config.toml
norm = "rmsnorm"
attn_scale = 0.125
init_std_down = 0.0
optimizer = "muon"
warmup_steps = 200
schedule = "wsd"
steps = 12452
Each number is 128 + 24 x the weight over its row's rms, rounded and kept within 0 to 255. Layers, rows and columns count from 0. Numbers have three digits each. The size before them is the row's rms in percent of the matrix's.

# layer 5 MLP up, 192x64, rms 0.121, rows 95-166, columns 0-63
095:093080122116132121125105180128125152103119122124120097117112113096131131142131163126167157120115080138091165148121146113137139137117148148159071097123121102127114082122178108138157087112144109
103:132147145116115117158160091117165121126111135117105103154096185127139160141138154114152124086123092124112142120117133112119069113180094128124145143123159159104119101120095107157136112155117175
084:130106105100127150093133110141085129151144118140101143125156144105133104123134097142135110117124111094161104127150146173146120178100120143086179138163124101122128145100139146162117105099092184
085:143097101110098164120106114079137201115157132146129157108128124123103115110135149119146107165132148155134146135096165110100131117149171144128081104108126116145110100142120137101103156129092095
080:109145109119137158124096138142164130185160109138135136157102122144107124105125079135144154147134169144136132102070144100126105100138118103143178127124111159141151166136160101143125109176150118
097:141163158150118140114141121124133151146102111155090085157105189151121160112120149103094143157093131139131158163109102143104143133170086105121114103118117149152131144172118124127117172150141150
095:125132151127107137116091122105129118131115117117139119115150172129138163108125180130121131083150122193096147133166135158153112130123132123162167158130126147139147106131109132068148165171126085
116:136144145144091100121149151120119136114133098129146097109119141170135168107102175126138115134092136149155104140125109126093122108146116119122091137085074114156178106148107128083123100149119176
092:123154135106135121157143147160133102120124134122084178145177157127175131142124101117122098140125107091095181127112160130137104170170148110138126134140139145169143094096100151116105161127115137
095:148108127100137131147105161111122115116137136153163188166148080102128148138139147169107114128168181122096153100148137165112147115148164121124100111132140148122132127141140139070100127114155149
118:115146130117152141115131151134149125172113111138112107129162182131120119169120164100122113142105154150118165184139158126074130101130151129157136101110110093094099113149178130151116135130130089
105:160134140128161135112115110140098108163123184108123156166159107098082143130108144134156108114135109095101133113129103168158117137120140142117150133130177174138165098114122143100094091142157130
102:136120100119103122102085181143152136142142145093158108114120092177139132126148151150132172122071112145115180106143132140136121116145129112093093133161108175145095151121118125113108143127100109
097:163117132150156143184135171132139161110119160165149158110132178118140114166140142105142144103129114159150118153127160155127144089117143151168104132160151098129130126122140104145082155132090117
118:122159115074146143132134139126116129139144102147122095121144114147156152133131179135135140090094159097136165155106131146126123164105088155166129128107149133125159116143149136114077193096115115
112:097088117101172149147129141115167157138127124152145153138175144121165182140133126139121087118135125113125178176119134133113139107119161108186129147120107105164125117138099121096114120139143096
102:138138119116087110159129096178164096166187162134121120120152132134142110100110145096113099100104133161139098101136129117134156134152120111118122133114121125084128166139142176081127102134160113
094:127112094145113153163163111079114099111144097127099103131120106077142149119141126125128147081137109134106088129142154132129158125159082081108148145115155177084129121129134120125136116157156153
094:138128130169129135112129127103091128120106141101102086114119190164129154095092135124115137142126107106102166170114091147112141153149092137129126164113125136158154104132155148102101166140098169
106:166116122138137097117101105107176141151102115093106075193140156161143131124143155141099148129090124139111155130121131160107108147115123138141086109105139135097104095111101106124171132152109132
100:129144147146158121141167135116093193152110111120112120104121181140146115149116149117111139153154109148165107126131141081126166153129151161138094147115166128135153147089130116143105185111129113
102:078143140137099136116132113156138142152145099119140097151119148149065139094078123154078140159125157119074111121136093111102130103147086119134150126136129128113145112138136132112155125152176112
106:166111145098112120099147109080104129181154106129107097141157143157126124113165148091090139164136088156143128125137112140123141143109131126118076164107083157150100151116121139092119140141134146
096:122109128096121167147110154134132113097152156097132178125121114092064105124108099157081125150170109129127128076155119163091146132136127134127134111103103106161119150121125155145134108121160147
096:141159154086123169142145125114087120174139096127131180158081111105124111153140172086120141116133127098114123159087137148166144126083110135131118168107111121123161152146115132099126136135133117
124:121134167156110131072143095151149113107084112143141134105137127144152112071140089096148173132151140149127141141108168119121113080133095113111094157120129154114136138148158096093135116116147131
092:150126141105139131140129105099131142130127138113118201121087136140119106122128099160115133101138129114116160056162131111150097111121175129145131137116135121131181110108081133148094084116122150
095:155138099116148160109124189141161139106150115151118147167130070114104136122099121126122150155114138131121152166123137117118152149109102099159132145085144134087102149132053118114110126118118128
078:139111168168101102126175064141156144143105114092135125133086101130113141128123151164137129168117178158102119119174107116115130154135101112145128145111086104153137131125141146137130130138145170
103:152157102102117113139140108153099155133159144120072164109150073136156123153155141110160140158102101093094137119141130130156125155124128128141129104094156132104130122144107184108148139106090099
078:132149157105113142130136159117139168106150147144157142119129105094149163148070108146093102135163141119131115122120084136170117107092103100113120122131087133133171114151120151126149093097116178
083:106158118078129127078112115139166145134132121123132175154131150147140152142154151161143105131167130117149156156135141153148157073156113139124098108142134148077145116121117146099144138134174090
093:147131146161097096112130103104121095148146132094139140111133104150146151153128109149145128141131101135118135121163168118131115156115185168140124130131165122169177106088086083143148096103109143
093:132140141086156108151115129132141170143156142099128145176115151137147123146118095123108183125104144147102101131094111114081141079131151115112148132153128151093075136132159096118128108126171118
093:115143148140161140104147138147123105130141154179142143110130113102144118178115155115106070144155182096157141185102123140132101116149107122128127140099129139151111184163138137139161126133131144
092:136108129149112135130130114105118129125134110089062137140151111160102109104162150080178145148112085147187159143121117119173147138150143142153121155104121138115135122117129139140175155124128161
096:134134134144113122117155088114135090151102121170128124162105096101152185156123099123115152101164122111125080076139143142173077141111123117137164121131149123105141106089100108133149122124127134
106:124137133114119121081145124194125149118133124099143129118109127090094137122148134106176114150088088154164154159077086132148154118155134110125130145142151129142140151102106147116179114143148108
106:129121128124081147065123064120136122127119137152126109158115114149138104088090156112116124107114134092155153149131126127100133124191151105093114142114122146091117163117129177129123147131099129
103:139161087140121077100121144095120146144148160136101149109110126135170115136119170138145160163096133110130176156135101104142150121160138161163128093118179152159133128132144140126147150099125158
109:088173116126138148126102139133138134166164094133146081161132123168149141169119138142123134130124119100141160178131095129166101144126147135147138091112085101091114128123111105154126140088089140
112:132097127106073112126158151087120113099119130102140124083111134127151104112159120119130144119176100132122127088121142135137107141082172100135123098142111139129141115107143181159085116085112159
113:085134108129129116123131149070144132172150106091125133142091112152116151119142136124139168119087102124115164098110116111133166130145102146147148081117107104088114120126072093109133158145140104
082:108121102112136165152133117071114154155119119133122164121137126141067128135162145155122110167111129141122089135105128140106126114168072157118128115123130085167123111146137097126088109176133131
100:124142104126143119147142108115119137193140104126096113154112156190113160092118126096125186138078091142138173134129144111122136163124128132119120098119104110135130099161142125122119117097085133
094:085141114118130145165140141121133131152161098113144157130139107110145091133136096184120122190174137120135107106166134099143113082118143135120124104103185121104139175153135133137142103112133118
081:129100114143145154116123101113127080159081173137118120147114114158098168084125111104130124093130164172129171165117102104131147160125131158173130163132122157137143108113138120151125150105109148
111:154113135103068132140115101146121137153174140125120143132179115118128125180115144138119153153133151152147137095169120071101127147140117109105103134121096121122099134132187100153105133150159123
114:115146087104174128136131123141106135150125121111133124148140151143116134126108112163141096157182128098090135130161126113125134148176144114169121140105091104094097127183128116131195129134098127
131:171143146125117141143141157124075129117129122123132113166136140150114117126086132105059163156139111185107108121139120102130123094135155135116169093139140122147174157133140146092134158156119147
096:142087164075123150142111118123126151132125116102113129113129124130124153137157129146133132135068094113131140125135148141080140184160116174120111133145140133119182123133128136131056125145089147
107:102139170110096124129131115128064127108125159107083097115164115110076119125120110133113135141102153122066106110143100116171147173127100143109149148151141154137143099137105156145114134131140117
092:147122103115138150159113140123125142103135143103096148133157127142160147141150100189142111130149136117104088113165151134118170152120158159179101095148147102142147137101191122151093124122126140
116:115108142150144140138142160143093110128089169114119128091134121104131086129113121117136181142095143107132162105109116104100111091062127118094135104069117106095132104126139137140147106134148155
097:144141134095173158135137148139149148162137129144164155123130141095132140127105139150135125139151165137152080142164140159126162128082169113161122105150121164139101101143139104100132094174152164
096:138109122112107094132096083145088128188184106112105152139119096089107135139115137121119108127103125130144154127150119154142107119104104158095125160140135136135164173120110145095088138088142109
081:176135136127074133128126087122113135099074100152116134122123128111150110102091131141062146108174135096102118142132126146110122122132103114107171147114115156118122141136141136126110127108061147
102:107074080156129132080148174114114143150110092104155118120163122165144107108145157103137160100138116152151137108118158104124096149129135144112118096131106093142151096156152103124125117108090117
070:110108134124114143123141179139142123119105137152121117085166170098104106170141116094103163152114137115155119150125146110086095157163111106134119103121078122100120168142089115160134117158153134
096:137101110132140139149166126128079096128115113139131111146107106117135180132144117114147095151122165151099147112131089108100136133149114104191141117109092154139100063160129109158156139120120113
077:096085110121124106110152140112155157182148142159131135125154099077139098091112119120138129114121098152166123096135142132152099145137107109166159110145146101128125111111091088131174112119162110
113:146102140113143139108125117149160129159100105135079124090110159141106100109119121081134132105109142114119093149076137144132108134128102087116140128129097119153074130132172134101088158078126122
098:157119135157089090115131098168110142141096159133109114135152103157132100161073143153110131089134134155115104109144101106125088130103147129135136162125143134128145172162160168164104124161133125
093:166130132172135124140117133135142125154139141170094104123117114081104181127137126086170110156150135142122115156135101156126133082144119097159149109104142101094088123093131164148159154139119134
093:111092123141125100168101114109150136144110131124185131095158068139139129094103110127146087129176101123115071153129122095116130116088129127146116143112132118071154103115122122136126131138117156
097:154106127105175150102134168109133128113124131113153119103138131158142129133119135107146166179100149151154114145165119103140131101104147177106128088131138115120156153118068097109067129140127129
101:113114106145115148105159127114164192130118126145135101102079120155129144118105134145157136108130154175114145083128167195142145148111103141114160107135111110106115093109115104104147147115135116
120:128116111142081115112101144143099123131167150129136125144137104154112119085136160141093104145093084135114095087085116147132122124126131122109142100116104137141124153105086161124098081073120162
117:115105148128153120078117091143158109106144096170150157115126110150157171136164112123148106132124110124160109145130148109171124128146127105106146125143110103061108119146113076131131079125128110
106:104122140124127157084104174126169151144111160117124123137134181149089140138120129138129123115131136167114138162097159125166136138145130094152139157132106111068152112099137155152079146107097126
095:104134072156114112101128126112120115131139121149127162112126096083161136121110139110158067118141133123120140101168110123114133109163140182115084129123101099163125119161135100140171122157095142
111:163115164144153113171142137134092141122095119168143119152113112145143160126143085102148125123104141113125153128085132124131145166123147187179093111138125098115152128157092090122136154131093129
# layer 5 MLP down (transposed), 192x64, rms 0.0577, rows 95-165, columns 0-63
097:167124109122099081120167153165081148138121115080102096158146127143142149097116128120108181167149153151124113131106126126131157157139128095105134142108110149131131102135069112125137144103105117
102:144146116107125133143099132149133144118136128111154114096127072110123103140173143137113115126125184154120138107114151097145160131090122139144099112120142135126186116107166153180120111069164122
097:128134152116125132104058139162167116107161098116108100092144118131134143129119126153181170135137102134137127150071155147105127124172134137137104149135129175140105114121086111160118139151137148
098:111133137133123102144201109152136115115100115168138098107162155101087122170132130114094146138167164135111098110123118144101108118127119137175171123135142125136117152124071133127153120112158150
092:148136134106083098146148128106108146127154095114113110127120134151145135114131136124154141073062120112121148160096138132186112133103137157159134114148153153143132135097092144096091166126102099
107:165154132119076127122148063136112120132113117116086147124139108130136138118166144155147189132162119120125157131131185131141140141148123076113124102142173155163138138110114137110138156127147105
103:108107099154106127082165133160135105139130130156131102150113167126104103143145075130137098137116147095149088107125116099124136139133099147118070143146119104151126147162104079142153127111154169
106:118109145114139126109100112111095140134127156118138124158162145137146123133183147123136094157198105123106129121127162132106126114075190102110148157129166159121118126125100120136147110119174144
103:102115154133106147107109138119134111109118083144146091144118124118120117084096121129137118150143107100153104107156102166105159083146074149136124130118123120116082153160159085130152092112153090
097:126076152147123153133148148121129110121103147149125134123070170158131129124148119113138113094110082127125109158111107117097082156164121114151100137129103102115140076178135096137152130122167139
116:119115135120098122128131149113102150114113118175162136101135135129146141078131108132148127152089149103144124115113082110152151115177125127151088137098165090168076121119166086153121124151151135
107:157119123122129133154120132154106158124118148103129175116153077137112121133164177134142134100116114170126133121133136115155170091119154171135145125141149139145153148098172104120073074114110133
096:114178162112150109124151128122105114134096123130102083132101148136126147110101117132138125132126156153114066108143121137128120142114185086165162125145133151138131136127185139147124093100176149
090:096139139161083092123140134117109089144168092103126120133138118108127160108092116149150144112117134113075154153151118122146105133169115128125155116146152154141117166176175129128136094158109163
113:119101117129163143154116140073138099084161121134141172152105132124129174112126091098117121111108127101135130118165134130108134174128128148142114152168174104117102152117075128109116139131129081
108:152129121160115148117138120139088144147114141173078178139112127117164105121098148129132131125122138121124117171159130112153140102195109179144131091135139138097082134124142121146131166114092138
092:141115123132122130122127108148192116169128115108125045131100136124152124090166110082157100137140166168149130125144153096140134138160110135126148104142101162111146094151125116102131120121133115
097:113123184174135141131149133109129055102118113113105117130151118156144117139117143094116143138109160114117159158129102148138130157169149157165129158116155157127089156079144121095128136119118112
103:135046136131126104134109130140072091148087165180117135144132111179142133113136114105145121124162113156124104139120117139108110148133132119126140138160128137170142094117117081135136146129095106
096:103115114129124146117116150128121138123152132088083170078138133127163105112154118154131106108164115118106111178152130131106111111151113102136086147138141098136119172169166141061129147130119119
099:137123094117080132148054126121148104093110104148109131143148159130116157136166076109146154145099102135119167090158150119139111156104132125144144158136120175102106114130149142116112131159131131
109:119086102088158148133123095148122159131082123125165128114135101094088142144159116104148104118156176155124131110157115097161100103130132102105141141131142147129128129104132111184077131147153127
105:123104141106109160114158109156127116093123097121105165136112137113135158137075120144131128137164156139140176124084095165122149086113127141149186109120174149152137133130153123131111089117099126
101:143092131156137131123158164139113130166118161120095122144104110110138133124126150103141106147164162178085116125149149140159114107106083177132129095126111140140144146112115073125107128088172121
099:146128114139137110106096130121172092123105129089133127131165135149112185116096101106142164150138127148113151140129137149101178146125151116105116147163131115155118163083153168104181119137150111
105:165096114122120094125131141131120119123127137137141117142069147128132139137138135179143079140109117181115136107118169111127113161098192099154150109185134161144139103125151133140150110127150149
097:128131167138114116107105115154115156101108138102115116116118101098114170163127130081157120153126146107086083139087100141118144158088112123111120145150131121136088131121109134097094153120066104
095:131119097119174136165139130122105107159124131108133119121126130154123122128073140145125081130101131133093114137145119116128123148122183092107088119135100125144133115156056099125089164093153149
079:128115129105172120131090127142145129087157107148069096141174128128173155104111158122136134155120114125174121099101136117145112145122141140117102134123106087099147136130129163151162117123096075
104:118123166165116078132140143097139104149131132132144103188127155082093150096114102102121117123141097145101132092105123111093139108128114112154131121178110163125095124086145106148138151136159129
087:116141127135151145106108095119136154104116052147123109100123144144160122139144167101130116099133100128101146121156143093047169138146116161116105130150147111099129112134154130130161121119105116
094:151109161126144156106136146153112123159082133115175140084138105169117108126108111134151152089188162177148132115129101117118117132180122145168140108124135120091137109132141106129156116112108119
090:136159104123097115134082117140169168151085124164137144123094102100124124127125126114052135105094151149151149175102155129096124122136106105148150118138144125111145121099125181135115143119137116
085:116146111157135131119210162152121126118076136151160121114140126088131146107145122109153098152128097134110136141150153165124127182095125129136118130129136146126156130126128163118163172104088151
089:129115097159130117171118151102156140112124128092150122142120195129161131151156128121110159115139125183125114086140189126116128137122145183148157119159139115085117122122093130118106149113113120
099:156109124126149138153128100091117122111143120120051152117157128162103129099160091146141128128126117157166153171104132182137138121124149134094135153106148088104171110117116112123152145133153107
090:112123077076156133098102166138130113142099151092130098102087154124144094143097126180121126161111129100160160116131112127124154106087110115115093145150115140117159117135139134140097155102144113
097:124145179139135121145062131101150108094175098099122130153124132109158151166103150119126125158122134128112109127130127165105130132087177150123113150140111091098158108151154095121134144100151106
100:161093103089061125130128131091136121154116133130150111127116100122119090113144177138146141105065143122132117114124113108089151118134168127155138151114066166128144144098121134141141112120116127
102:119150094143133114106156135159152131132130127139189079123116161079161119163154118137136126124077104154105111117165120170088093121123110144165128128129136096156155101138146147121126135140156154
103:125105164133140151158197126096071129148094142115106125124110111081104135154129161132052101111137128097101103118130113117130126095118148103122116153126163133127120149139115131116104128133152102
103:118170174172158172114125090140125139135141101137127080148148121160115170129154119131157138137147120079142118141170144093125163134157122130126108122120094123133105130157080080110142144123139136
102:171109130121112118121087090147120156080118114181116116101140134092137131117137109092112074103132149131144089128141115145135102132144157134116076155107107109126152088100142158120108144162133156
092:080138106097137155168166075097124105127102135140140104142125158123079143110136124148160111150155096129158144122115135124163152124139089136146101129116136131122159114142159113148120095191103145
103:113141163141131115156114121149109154154137115112117147079119154105138101153128159144147113134166129131126181141116140130142161116117144187127122098138125116098155128111049154112161160133164115
098:139094156085135160135128167101101089135104121146114092166136152130107186106114122106133146112145117131102108165106151135116154144120088116117145103171123149160114135141150146074159136149130103
112:123110144144124122136109101085109083120119158111107145123145135097103142145121126104159137116182113125154147150102156131165124174102123137131170135113112097154128078096159128127111150099067123
097:108160164138174121151148116108093072114132109103150143129116106126141152136115154097132136116091104157121142187122129178131144101110123161144142121115106155147124092118110179087121112124118147
115:122139121135099129122091101136153105172156106083092139128120157177156131165153100137141157099164139168144128114104162127149143130168130124141111150114125123141094137156166119156155123162117170
116:140153108140119067110119106115101183155144123125134144101132113115055124133132172107128133152132149139148142095138116105124088121104105119179125130157108128145153117121160166127110083110142131
102:123112148106086134100099161152136149157150165133140130095171142113115103155123131106113108081077091133116149131115131140088149150134116169113094121108150158115119126116079137111124120125087167
111:166133152076172134134135139104114133121172118115110111125129142095159129140097095131107123108118118079137124131131121125075130177096141129171147122143118156137121113110048137107135134132105140
091:159166095133134095122136118134134116113098146151116129187119126116107126143097133140168139143198137152115107101082119132123138126131108171149077087163133154099127157109107147140116115104147130
117:135100116115111073126086147098135110119124090135105197123139120121114159092132129093101106104154135158129107103135132144106119136128129136141090105108128073111120138142103103148110072157146136
086:136134133164095117118161104152119093142123093124138137115138119132090107112167085170143144114160136157096143090086141129125118134162155204103113167119122126158150126130148138145135163143133136
097:127116085128127142190121124165113151168149104099120147178141115074097128117159120116115169110094132121146122104114115159132128156134115132080156173130132146137141094157110127111117101107120110
091:092116121131094120121142142114148096092140140117127180132127097111100108115137123069114145131126177152138111073129143134118126154133118132097135089090097132153109170121142193139120126099145137
096:090146142150112143141089087146135124096118140141133082117165123135076129148066160090128124161157137131078149146133117135152146136124136123129172111167151137129121126127141141146107121162171147
078:104105133154140110119146126108134139130133075148106107153122129157122117129134136148116111129143120144119167134135102112090101090122127142127178150123127128093142151107170129065075135112060158
108:114122108133159110116174153104121125128094127102149147122144105105101075097113132103125137117130126140154104113081198104155099094135100140111110122078131113107116097124131125075140134159127127
094:119128134165132133101118127109114138120135153133103106136100132084146135105154125088084112158085121088152124134140117128117129109143094085157082099110095085145127108118110131129144172158177096
102:149134106112149119146141132111126167155077095142093150097137113114111068149119114085139130140122121096131116153086134158112154110129092085131135126139099156148105120153139116080142144095096106
094:140132135110133173172109117140121099136128158110177122145121110146111115120141080138112138119177130120151127083081149088127156092124123108131097150142093145140191166147102141133135104112133135
106:135101103120148141119191110120145108122143143129124148165115133144074105133164141146088073102142167133126154121130138112121122180125125125138131124101092152134148135123180100088133148102130093
087:147092156146126077129116120148134173130108120125139132121139096141129130088115143137168123105190080139137126184151118142104122117106121120121095148146114081104148113166120146153133081122112151
095:095129114105107150134163125096113132183150150114125127107093125117126151152176113127073160118097169164164145105136118125166116148123172145147133087113140126159121150149144102105123147106104136
102:138130136143092108098139114099128144170146134133141111154127131156094103112146105097150112111120144101097085180111142102136126190154114158172135091188117131155106121109134127116127117128099142
112:124082128127160118140163124081126152095113085167100143146137127138110109130104102076118186122143130160140123131135110122119147111118104147078155100147101125095089135165151145095116129117137131
115:118148173137115180123145106144103138139139106106119123104138151206145124109136075117154142074126135095165119110137130091134119131132136110149095124143104172087122098099114112123123118138142114
097:118171119126162095169128131159089104139096146151118111143116156156147119122128131156129157154124157123089162139158081124128146132143107147112107087118138157120145133178126077111118149102157166
091:166100135142144118113129105154134159115104074142151120091142145152082117134154113098114157129120152085138148126099188138130137151128088100118109165104173130141143115097162115148126136147134096
# layer 5 MLP gate, 192x64, rms 0.124, rows 96-166, columns 0-63
105:170120149143107114131186140116138099158138129108127127161152153152124137108091085135111146110137126099152123183142104158127128116119153168138118136143075126138119170174092150086141132133129147
110:137101149130142126112132124117135117098152136128108124096099123127163148110147135100181129153100111067144143106082142127144139125191103111120095154162149168153102137112096129183132135128142136
093:119115143123108113136190115136150123125143166137154119125119147103155131193157129107083170097157121120148077102152132176109156129141122124131169126156105104127116156113127125152153129105151150
097:086148129116135114079123135079103145138088066122093093116150142128155117082137170105145118116091098151137123134086139109126131147088122132158144104153119160156118123105105130125115144124125104
100:110088117100157144156083165099087139110125127085137148120143143145137107131116136135108151087130120115131154114155129142122109135103148178131176140111144104152118093139117126101114125088057134
108:124183141111147133155132101121144103133134151153084100147165155160166151082107147154147138097111139134122153126116132118123163141140126137166135120131190175113130112113113175122124160123132091
119:144124103118079136138137132124144132147162143117102142122085077097097119113157113191142149126166095111127134112131118128116136161142099110111137124179092146117082114130137141097112140182114124
120:097157142138095115142140103161123162102101065136120144153120129149137152141128120127126133126154095118107163136084098109106156110144073106130096134105107157101122133091093167156114130119112094
111:110159106098134087096153120134114134117170127123110065124138152110134123129114098065090138140141121153153109174143073132128115144118123151103176115168115139113132123114139149111103147156133134
100:168138101168191101111131118148132143110148118127089141121114126128094140134110120081133191128112166138122110152104125105160179141139141179132162137109145127094120123148145138145129100118136103
092:145066116116131162134094152135169186164128098146106141111139130152085157133151113141132115110131118129154095106088160121118134086118164140129133083108120076137128092137114128115141133145130118
102:104120128096092083132135126135083138127106119144090090149147140159135146143105117109104180157118169111109126141129097085175159117133140103123106138122084146133121145140164147152144111092147157
083:142123073128133082174136108087121134134074156141094121144141139078120130184098169111142124124106131131133138129194123152109116147123137121130121102129132116111116147145150083113142119127121160
108:129120128110118124151186059123100129136098105119148073091183134163165160122103123106151142108104138130135119167105131135123134151116120150121110129118126135106151152135129095132093138132106176
121:109113144136134108137134132145093140185148141111102173120150090131159138119135108141093137089109116143148169135097085079117121127113106098108096155140130144154107110156120163109081140157111148
084:093090137132174142160095085120121142109082143115157155113132122161107076117118125137121158110117125102121140128122158105150134143117093098151162086109177134144137135158127093170108145129110142
110:135103092132094156163144108111111153146136099156137137143089091115108162133109140154121143080172086113114097128142137115132156089139103100095137104126131127077166122155133129168109108145151128
101:164191118123148109126138090146134117125156108097146128143151141093134145141152109135141116132104135160151129078135152138173126145102156182136116146130138153089170109140109147178118111124169138
105:126081114125148120152121131080148146062132126105114174116149160154147098126146148148134151117134104134121131113108136156136122112102135128105143122115156130115152078053137126092137123087112104
104:129170149144146124130108168141123120135101128078145119095094152151141141093110157121129155125176124163113098088119110124112103075094133124158075115141153170128095125103108136118102114136118120
109:151107106185122100158095154096165128109144155065098152162141140116124096153150130127140140123143088149128138123122141141107167160143141125112116101122114111112117113108076098107166120106107117
114:127124111112115091104107105114120103132129126103105113157162134120169128117100188142183133140119093139125203132138093139131113162141144097104149149118163129080138127114139147142157117156126121
108:152146119094140092162114130125142123145145195143104111152150107126172108167125134117165137121132150156112127104134144137158124112121106143153148090118172178156159136127111089101120161117151098
092:147147144105132110143107138142100125133144102149108158158075139124164124137096179111152148105189161119122116093132109145140156121148113134115102121119135180131154146168129129108133129150156185
113:108141130135094088126123132139116143137155090111125095159164118141129124166056146110146128128151144145124099136114084094123156112139085110089083106150130120172102127110118135148108116170141133
100:102138156145139102125176146162138157097151160101107134108080135096100125156146117103158095137154118156107102132068105144102116148097114118094106131128157145125122107102107165113104138138099126
097:117172143124118134165128099108135131137143137111125105098091143136154110157129129131169145109148114113122103133096146090102095175160103128117152125180176145135130147138147083143114192107124123
071:125156119122119138102124140121122095141143113152145081131143160135138120137118126122116141102078116071092167143099111113097145125168115168104125088135095151113126146142155099114152120088176167
090:151109092122086126137126131123134112142120162114117181147111129081137152174131172105168160086137115097115138136106130136168156117125131100136145160123138140144155114130151167080093117157105118
088:151148108148187158118142140159114116148116111171146120108155136111137120170153114099110126103129145139108160103155116166110161136103148112153121097081114089151092149151159100153170128134124122
093:144153133163133088155161158143128101138128116102136171129138137142162107129113116157171142133108173113156130110146131101099133142145148095120126137132155043137148124119132111108136150167145173
104:144174120124128117164110121109158119174125117168152163129091144127186171131103117120076135123146125133144120160135153143090101102140125135170123148094158108136148160084114149122137121111112127
081:179125131092146142123162161110150134086139115154137124163091129128097139144105083125065139173095141113111112131105099122139117112131124140137108142146073136104121139137071132120119112110156134
093:098151150149094111108092140168115102122109151129136134136103102114137151115093121127169145124119154148124127107151085137162105147129133121125105126203103131129120139150162116106142137183149184
096:128114123123130173164108123140126116151124120181154152118141123126130132152123131123076115084139132099136154069077156130138127117080125123108177117121111105154121146158127133180096103122095126
099:136145083095139103150158145121138127151101143104124113130165134080161144155144139116144147130108132145116145116139133127139184157092136104166090148113129159120139062101105106101145135138113086
093:135107138119115129147127145139090158135114138131119126163112148115133123133111134109142137082105061154171155130152069091097119138142117148134130173150134116189139146136101175109137152152144125
094:189089080128164129112124130144102137089107141089133117117118176148128096131148111143152109148117161126128137103141178140154107098132107172153091130103149107161140103100126112137124102113125131
111:108154130113153117098101162131092157116147180114118102155110138110131129087127116122136190123084115151131126150088097144143124141116120143108146134174167173161138154133133172134150136118108143
097:121151125106099124079097131138104122084104115093114111151147149119151131157154161110116138148107152152114133142139121152049147125120114142102121123121079126108142139160073146102088130110128109
102:135141154153180168104142105150140093157129124089157122112090125129126107116114141122131113169070149153103134134122160132130165113140143132157125144120109107134111088102150124177146097080136156
097:131152140129097104129157102126100158144126154135154109143088127155103162150109181085123107098109151151125109161116115105124162136121111095176088138120089137136099126168117142090122164124143142
095:135120104113113127139137104129145111134134143095087140100116124111209127156130143149160103054162129132146105101129152130120083117100143111132147173130139119150135146126129139138175135098152150
094:106129109123138125155130123110106147120136093113110163105112082143092108081123093099143120100149072069134130137112093074162130120125111130147125158131158135139147164113105133152120101113160141
091:150119184120125130134131174116148101114086154112140144105138076114140145125137101127128112113148169126100117169157153139096102127140166137071127121105136106124141155105137138170133077128099130
103:120141069116121143136180134120150140103132140113095153079123085145153065149147118108123152140127128118129127093144167113118137092106136148091140150089140100122157119119086134161146144118105140
093:117149147130156156121183115119086051096122121141122149123167114088167148096142157105108113117145154124130149150109110138107157127112123105147149137132151174132147122127075147120109146119129128
120:144094142113132097132126112122150143141148172112121147135109116149156139149092140177142141082090141132165114125098176124154155116140142151110126126126179164136136161112137078121117079103155140
116:118093121149136082155129117131149149148123161121096112100102100095141125115133127120164130092152115155138074104132123114173168143146118134159119175122150136125133122108057125128105107127091151
094:124079113150112160138148109104134148128156152116182150083170133092144112112198137116107150115150105136132133116143169109134102122111117142100128132112137149145146086103090125120094104155120123
130:122132121139084089111132148156124132133111147137160118116115111166106142127099143155106103150188169147134120149086116146169158144131113090118116132143132103146101169122144127174118121176170142
096:145116103127083124152097149092095109102083173105133114112125103123123117131125144127077168122129162114167133131130151139117052110112101137129149163107117114159127142110119159108120130110137163
117:138129102158153156154115113129131143128081134149132128108082122127129098114103145097167137140134134128129189116122110164162145125093136185080149136155166121128171129106155150127166106107128122
089:138153137153144092103146110079107103123152089121136156115087124124119116090128143111112132162163075096142137144127111147098149137127095160133065148119155083141159123116116114164121140109120117
083:152135130162117140125118106116155153163096131143121116128120116151146132110122091137077173099075122154112150111138160163142159150126129137124119050137119119110112123100130075154137122112094112
093:189113145148133137117145136160128164150091148135131150122127153109152099133113109140086156122215107120116123135139115125096113090083122154130141148094151096110123102122146143131100147117103117
089:093128132116119117152136103139089123095107134125155129084139114122102116105109142106153149105141151119081104126107111148148110190142151147125160174138150147126145111114171159109083141170127093
074:138137130160116129155082120104142115105130114181115123137127169127178137127107127127168110122153130155102175122154107143158117099112143110192146135143085171121135175116141100133125109110113119
110:180135134114119158136108107148142106117129140151097119122099120139142141151110153125117109114143132108083161146137101159150144120172135089165110136185133160126086184155129130149147137170156146
093:121097118107124098121095101122157088117102155124131164094150080091139097088161113140112153132133118102147119100186139118118118130141120101151115147131102116126143122113124128145146119168202124
097:110129108151111111122136117129135123130135117123131116141111113099127143175110122135139155092154129156195135104107175111161111111149138121111108099167203096090127133087125129128168095146147135
100:146143134122161168156126111116126146141142122141108141138097144094138115110185107091140137137136072093142128119080135149150169100126136090098131117116123120116169138093158132156167079118137141
108:124139145107118093128099142145088150137116066128113150090151107144126150112098156116143112168160106109113146169147101103128121080132126161078101130131135140098098122074123159117127126117144116
079:163116148130166138080167132178100117142146152109104146150122150144113085144135159123141167128078119102165156088124141119124136145129120149099115131112153142171164158146104118141108095138109117
096:108107128143170145080167142103103163165124130154152133132103111106114161109130133112109156149085136153164167145132090146141173155130117153158124076164116108127116151151129112135117128113127162
108:130117130126104138103154069113115095170097129088157112111100164158114107114136119114149108137141141138128073198113139107143126118111157136146125117161167143105117111126138136175108120131107154
114:151098133149134124160157125102091123110106097110148108109130107146139142133146126096129189125170117135127126121175086097095120122090106147147159133166143145139140130088125116141131167086113172
133:139106102170097139166138153155087127122130127121118129127178116175109069103134144156096146086141133099184155121117117119102121127093122127156133102160109135130116136146130176139112148138106136
093:116191146109127085155112128145111113129085117100077128129131125111150130109092125169149170130129103093110195139150084160119123158150134141149112176123142112142127118145132139131128129129126150
100:119119131134141117127170171096097154136086127176109132106143159143127147124106139162179128129116102089106142123106101103163126147140147125144139149119109113103204100131117156157148146126118155
095:149107085120085141125086140128107140117128134160145181128135121091182107141144083149163099106150120162148113134154180127116117137138175148135142140153136112157152159142104108146142111145118132